Each number is 500 + 50 x the weight over the matrix's rms, rounded and kept within 0 to 999. Layers, rows and columns count from 0. Numbers have three digits each.

# layer 9 MLP up, 512x192, rms 0.127, rows 85-118, columns 0-63
511437467494395475504451520487495482475471536570456562487476530436497522505531485487447497615464481488582547482517427471522500569516521489486491442465486487551495574488567445499566529539463451
622441464522470500594479473513505485509490502467473526570564581486422482501511559488485576566520479498461530485367520497508421455554427498467541480524506519527561476478507495504429482439450616
488487486575523551463429581554541574533586495514463448531552491497489511559467491492429577519483602482494481460524544508548424537463498534566528444535506511453524542515489521477486417503517580
512523469557525486544488507435493509598541507514564510494408541489446537453533552522464529526422509478598511521489522446420500485449500585529479453541565421484553425458438609554514448553393520
495485444476460400524526529508486435545504475528466507432411538588444417511476455541494496515446463431432508510560438475443513485491537536507419493535449493555594543539498464416474446453552512
503493547503536516429575631483503527443480395535426516493612531467499527521474479542488458512474448587374571463502489516482421551556512624464441474544542550548460451531543592434498500484479484
509452519537521434497497508553505511568442457565474442574452499370483529464473473550499469559599518502466594542490472526530498510520460478545492478520556483516542547480586489497558552477600465
486579536481459535540473589476486596508483454481605495487512483490517464415534510559454519501481460525516520445618506473532557465565529540501518558409574504501526483509566416385542471583536526
455504515389473558472545461531418544489466521508452528488496533508466467518420388479553463504527453505446518592482455437461508480529527545503434556427490533564569614560493477472519507443529540
521430520456420543448464479456417508507475487483490535408416437447488488530532504547456413529487478501411457574503481517447608492406458487452516449486543472463459486485491411528541447537429505
485512562450473448390503512508571480522526609556560474602492580573532507523431474462484457553548525490496449544461400489435471537481559500579464476422529491436457584448400467428521565468462559
575437488497440428457492472452452432502564470504517473472453564476457530466534468402469549496514470476530467506450515501554546487463486370605471477473536368549541402488534468574550451502506492
551500479545540456405468652512583419486579578501528509509412518514496530430552499495537573468490486485509457518567474516469450458556543457475462515509504431539491472461571530578429487494587497
493561558464515397385520503436504505492475385462584533474531461494470546517513399517411511526551495495508549503467481462529363553527488471414537492483584576453618425519447544499495353518549550
443551588518586392472523567577542427449582534569517474593428568496536619464479469513492444543592503530573492486521458480572587484538589499518472520520468503535458581528541544499511454556517518
502565527537572478524379500586484453552493493417496527572442470540553478468510526516508506374470508483466490612560420641472482488536385588451537523489380600461543520657464485547527471506452551
510493468434498519480554567534479577528556487497548551549497509489548496427478569554547473527496456448517486461534466563543544593442483503410461491472481522496518463466515434529493546600412516
523507566537535443504513482588372491385526416443595427523597527441430537440493553578485539539506505528580518479527412573551521456438458402534490481566410475512582404456588491544549497411547316
471465425400517462460426472480444544483496485509429451461480487530509486499480482435521469480453482463496490527551473460560509473472480435489507519436527517558452447503440525534482436550494363
487487476543571492485437488541512359572452418513482506473566512397493642449479429668526445527491599549544492522495531498374401545399468526499472487512556488589535559419482463520469526542548512
578416499440584496490508494431406503473612499499487483525487462527402569527597495363484454442462467581567491471414521542544527449562447457460467545426466500486494505553504484426446456488509465
604558562600467583505429534434573526480513503533521549513408488523472491415549464577479570467368458432540565431574489476538475551530603496559454544448480486574449486446444597472457597476508441
447482532418532447468459547556509512434466517589532579457485518487502460455595452484522436623604440484414486488475586470579462474469425496447539499567468484447507495516528503517468479522407552
476506494484504535624452526432588488455488517453511488548545567568472512508556452485521480514470536515529520418506497458532476442481540623476490576511552444611465475613563507481479535605486492
534412409523562463517455441518502494458575471394495465442459445395521495501467501537513457511579533492429528508558538481501476452515495537471427515576420517519397500536498540449530494574437500
473538537514517469526488475510528445542524509462563478509510535542527450512452448528486445451506429559407375537484572535474544503431487551522473523408526473455535454485573454452532607541548474
492439391582515499492525507460469392564464451523506502536438548538477455524481512494517494456533495559445569550446531552452517530518556467410482565485548504487580561565495449494547478512478448
532478527550431531586417474518575388523511488555551521458506507516599526491505488489429582480505589465543472585429493447530516560523410449524507505428510519471399515567514411588510487531442490
511455517591536370561505463400393506533582510504496501438470500584577579496484554504412460527555462467496477485582489577464549510528506517519586391461549436427449504384508485627537428424535528
499475508547513449477532454420482588455555562593482522532607430565442508412558569505513520549584462471530575455463576575529542381535444444441478508480571538486554432576494484484503528484466446
495431593521636617490530517522518427541520428506532445490436403467569458533482550516547439554535463494524506449503459415626561539453517462460515451511547587531454485515484579511493560482717475
553498471520491491484496521510480536532499519549562507526558530576452477439501487485417470474517574442487460493532415534474452419541507528415544521459543498517436509526483562483539447578497440
512500552472408530486489550475444452548539543553554597492490518440539675478465402526570557553564540541536509484491482528557499419632543515396451473506483430545517506523491371528424494587406578
484456534459469582439495523488509479512506485503471514466578421407512492516595630464461589525422513460498596444525562510564558516498422494387502479447551496414476501470500578531546510499437427
# layer 9 MLP down (transposed), 512x192, rms 0.0455, rows 85-117, columns 0-63
491511527440529484509543454462431462537474465489484497511596375545485451419477474493519523509486449520501482470486441506499522499533488480373528444530545486494500522507477522530452507469464480
450506543485463468435481495401477447516426487511534504464551477497595516553588494454455510503524481470535508539517584477518563444437515451482457487497519499523372479522552468539504518429519506
438430507486575551502525458514462477475543530412518496471533414430491440518382484442456582490642449378489526581473590475490479443512427437588561493547487522435441549552487506521489514515502561
498504491436456479456513470458428483500585557433452512513618494480516501416522463415541599478436433471492453599573547538495498457442486405591444526525532471536394550510534582507579496539502604
586536501488496469509409452473502541488504525480463508491590532500439557475556573382515527460486484485470477544429514527476438490432570474566546554517481497481419430431540445471448497581480456
479480516510540545480437536544564502547521560483510521506476465554484531527410592442493566559433505426576565525462477459473545431432519401422536545484487475473583502356534384528472547488584479
572502479564525463483445499435468562479504519466483528478555570488513457589477463522517515561475501537505425419448558491443471519452493441499445549569488498469526482498495470504462465495500508
475487550381668502439423513447479563548519494518447492486536492381488473512494471492558467530558476549449527435493507449361416481493579560479356501473413528538492482514512511502463463518584571
454502514579556541548566487476590465395427366476445478501538457457505543466553492490545598504461528522440586490484497514501495536482510471564503597523548462501475462572522478629508540459474466
450593389471627490514483445349442506496500381465508460559504473479462490532471545445484448485418510528515542424478466532482503441553546500422569425463492421553527474610472499423495570577460530
604522545431555503369446534492465507471568547659546537516511545538501515528541490506498452417450438468461500479512493488569493482501479479585565446540469483547448465489516507395512490481514510
342525566449471464532415520547486527486500595498444488565522528552524476518514478548475447492500497440457486408574490532504503507510524490458519523433498571490507476514523533509504441561414433
480541528511502452529535524469541409503561509512476617582522553550522556559559591503568363499552512557495449479548556578583440600477483482567492449430437438466513530503525598556510557535518558
517515404420432628475524537510509503528428567396522538490520531522478522539381557511527434437449456539502458477463459538453549471514529476519517545555463485494484472488420433519523508439456489
558537502520590537466530479539452532532458424388525443593451465589401387467469495415566433431565498528515476537477470539594400578504439463531599543445538520457501518509474504458471473515578490
397433471471508431390562438514478510513595516548398500500327472517515499436525477486593478385468553592510573553533451510580457525537546464531480535438455523420389371538421466541574490497503477
530461558470376606470411526458518441408498566493519427437473431465582511522504503507459450495429475577546508523561486442465486452464534496511501482462520524560576514508482621456433444470553430
402441442559539444475541527587480507512501511574410499525496474541521445407467452492492380469504531515486557517569506486607538462524482530465576432583550507501519425546466555484437526444397413
481440491525515529535519514433437497552523593428538570456559548502436530530501511535436483539478522539510523504438556522557538406505500546494461515547505519449523428510551541579503504444528555
424519512505590570509433423474528482556494489446423402446513481503531532465536515535489592504529565469542467455553386535475538440502499583426510532490502526447534555541553573485510455439480629
443468542539560505497442507519410453415587477510594514513503479498468596589517531575571567428586438524514553474548570421512497560544517531438503441493429512481547556435496557447482602560516564
595505449529442485490415542550459603486542506515416607568483531504471377479521477528432453484445536488514490577492456548420540458530459585496498415486474438525621520526418537415425438531489492
533507619471504464503441495461389483548532475569473485533528454555560494449416461454555458476512705473426507467613552475401517496510499501554531454413435541406444528465439498517580601486516505
475506403419544521581429569494484392451457457426404515400609537553434486437515449461462447532538466527518530487504479629501510474515494559492514590436556640585525532506502474463591423410513539
445565558611504459449508572497392449497408509487494524525518445462449501560473546374485507516577551571508508499473426498490516472606564426511481485535484448400558505553568439443534502569530546
445485480515456502520504499510549482508504540456530433484487524479449459564491493541515488539451480526510521477544496489457467520520516425573506546497417511517506520488462517485520477437477541
459481448562488382422420461378514473478397519433471541519485462575409488499522498479507502466456573487471591418507468492485515491468459483525587485487526495596553534489459503488515548481524517
535494460489454426521479481522478542461442577501455490524568527492424437465549578502509562486489471509545486392477563526470522478533522488478437519532457508505474431424468574476484489496555531
478531492476541453602520493535512429564370571484512503486531440555376432459448529431494483435484502545383530523408495510422525548506536517568549624534491581483470381560397533578554546523488455
452552611553482441475451533527539473562510382591368544374422471497496580513494507588379493575532524462499519464480484481515582567514635551514461495519469619485481553477537541520601410499503546
637475437493451535514438491561517487572524496483581536545437494459453518570500408562507442543502517433491460526522460490421530536527514513460553424524556526510614525470489467547521490486509473
468536461563531490490492513491510465499438499500505427530504555473523485552560424498545509577462515516493516471543496474513430550518536489584536566496460488534573515514513507546544497482504503
430488435581560527474497486534518530571579508505567518547440510400572480527526484509491518558481507530519477485466463351492494570555546571514522525580524498450523536484492380483591632465527559
# layer 9 MLP gate, 512x192, rms 0.121, rows 86-118, columns 0-63
487494521493570548452488511496531477505477548417553503415518498509537545447504488507537494530444437550574488527496475538602510461505566467503451496536505479428450514547502547511589507482475475
464536452453421472490506515487509513527466543449483455461517490467600490508475465581492514533474495570527437561485470482533577476562429499465598507514474463512477519550546461503465516486458488
436567490548484539492534495419494531601553521550478448478483439423478466449468598463520462540519547453499517395478519416527601524462587568540531458592454441568472439539460569442515534543492476
618498448438389487517544538490463442555486507511412494525454556580433450570442441528541538490453489438446529468572506458475483505544442537516587505388547495548423460481566480535479557455476521
429627505556496469555478476532456501517474491497423566433471470574583489509573533600412534522507508550484548487508477474507545471536535505498455464553450519476565433511555471506544425424489525
466517462529535473499476498456544506520341403507511472531486531498583456509444468506578456551520466498503478510439531488474475514502618523432473479575480518448482510519523486534463516510572541
590567551515389581466587570510516563447383453522477516520454471401474450387523511619491561586441507486530582486504486514443591493534414477500533579482465631440527480491517516451475575493445538
507491476610503408534509506461428429551520430585481521541408486465484493594591574531467510481523467546476592534550421510627506511426525553473514461507487447516393518474581455556530512507586482
530559462411534561482586541498492547412477423455455430622546511484569598451494541600503470506483512581578489479536503494522430605476524473473505465538476413457472471524536474492439554342563577
535445498493473538336551554507527535483537457586486449591431509532454459610517557475498436567462559455499468457490431497594465488424488534465454523486440499463520538528423485579548495403506535
495510437467513564529481505554486471602488563613537463486502457555495489544465459638410504507485579545401507471623368503479408509521454561550477429515450507453530525423540524462398486508431426
527454383535472536443446607481556511473488593412447531511534558495587489584419499466519482535477430521437587473422569503475494567482450404478486581495534591515470479451431498459505528515560476
473573549578449529502535534556466575489438430437444473479434547494475504551533423476513524533456441617489576519520524492525526583459450470541452524490517573533488562508564451459555547505532585
525470569567452460621514563464469452461417546490500466508452556475547554422476548496356506568475557458388431511520523533602505499529521559530576470477536489541396494482513545511541473524489439
495416501518414447497518505495433505497485559598463472565515624526577565529432501558475553525405545536550485499461610465502550526488437540557488473456549459554429553446536561516595484505537450
499469483532481468473425495508421541548445427428476500510490522532503562593437497487476474540512534524525527527489536489425352474482568417505462584536476501530563513467538525574509449531501504
497526488445483524460442527452406476466550523520429404531474554534476470501506423540564520489433616525438503457526457392649519500501508511532423556536528449533451398479535459550440482480486467
475568489454529584584502534537558527503511522451496394419524539533549493548588512511529473481497453566468535559433489551536589483601538527487426483540479472500529484535489493544545572534468496
479471556555482378517506438532392486393450493625540531475485497610461411441605458532483498462615473457443478545499490473516579563517513477538561501440402449516425452559500557508580506439455467
561533457499382491506460465500485520499400474538428460577587555531587421537576401571539455461568493526489514491615516560494565517445480448556497510514582556494498497497529524463484472503473597
554536469569515569619395569469664542480465471494564531505511491368477457457501582512511494441506449551587488416640497457488493451597504561446483604496418537455517522489482562421419521410409462
549485494543402488537531557454497605491443491456501503524516488445468514465512446504570571467453495570453515504509544558510480455602493424460470645545498450470501490470490497516537526542498461
401478418431599524430427535502431484589538500542464498592584522500614483388505457545483480475461514509510476452491471583510484557538640556479525545544570537510486382435477626573427413555491594
531544448573483452550457535588441555529497510562514507552533484449433551483535541501397521460449430457527459482555620620503475544518529483520462482463535574437451405474589510499460428497447534
529518507507522531547480536469473505492495459481530538487423442442479522525549500549542456524504493502533540496488514458542475501586485470540540459496526490575429565503541469491514444571456483
556514534501505546499552543434517458432442542623411518454478547492526470523480466499492547511495478570556464610395468402487501456567399444616555502492499475456495485512470514514528472476508549
503511379515628376575512523455578558399522416519537499501422510453484588456457423555526467464462529502489545523434428438486462544430481476475555517538514517498452534461360538442509545549464550
463508569563535489379518405443502526456558498549483505445499546537506471427514421446521529542586549412543525493491506501513449591455468485489499457541445446565464499402552561516488538528503513
451636571500553472472540476499518524504518478478525468427463471489535471581459604512406525525455539471565504517525432368554511537479580525534483523534457522519549514568544453503641426450442474
538412529563645525460474423518474529532528522467524432460493444447559444579529515509537492557538426510508628495549473524444508470546599483553456413572488480472441516570425615535529564466564417
496565456519426502510518510533431470489493514474529524541523488487487388458467490539552524537468523507459451509547442532543472441448555612481512484470526564475540560563418504507568490467493459
462560532452516486471401491543602460425446523485502570560482496475430419485502552611559528573443472494523497605541518426499501552552555489457475567532445460540467495538515567551545545392535592
419483475483473444557556595446511521566493553514491573420527438524600534486541585444503541521593488461534484483500537514504520446452504513484477518422499469409495538550494482545593514525512479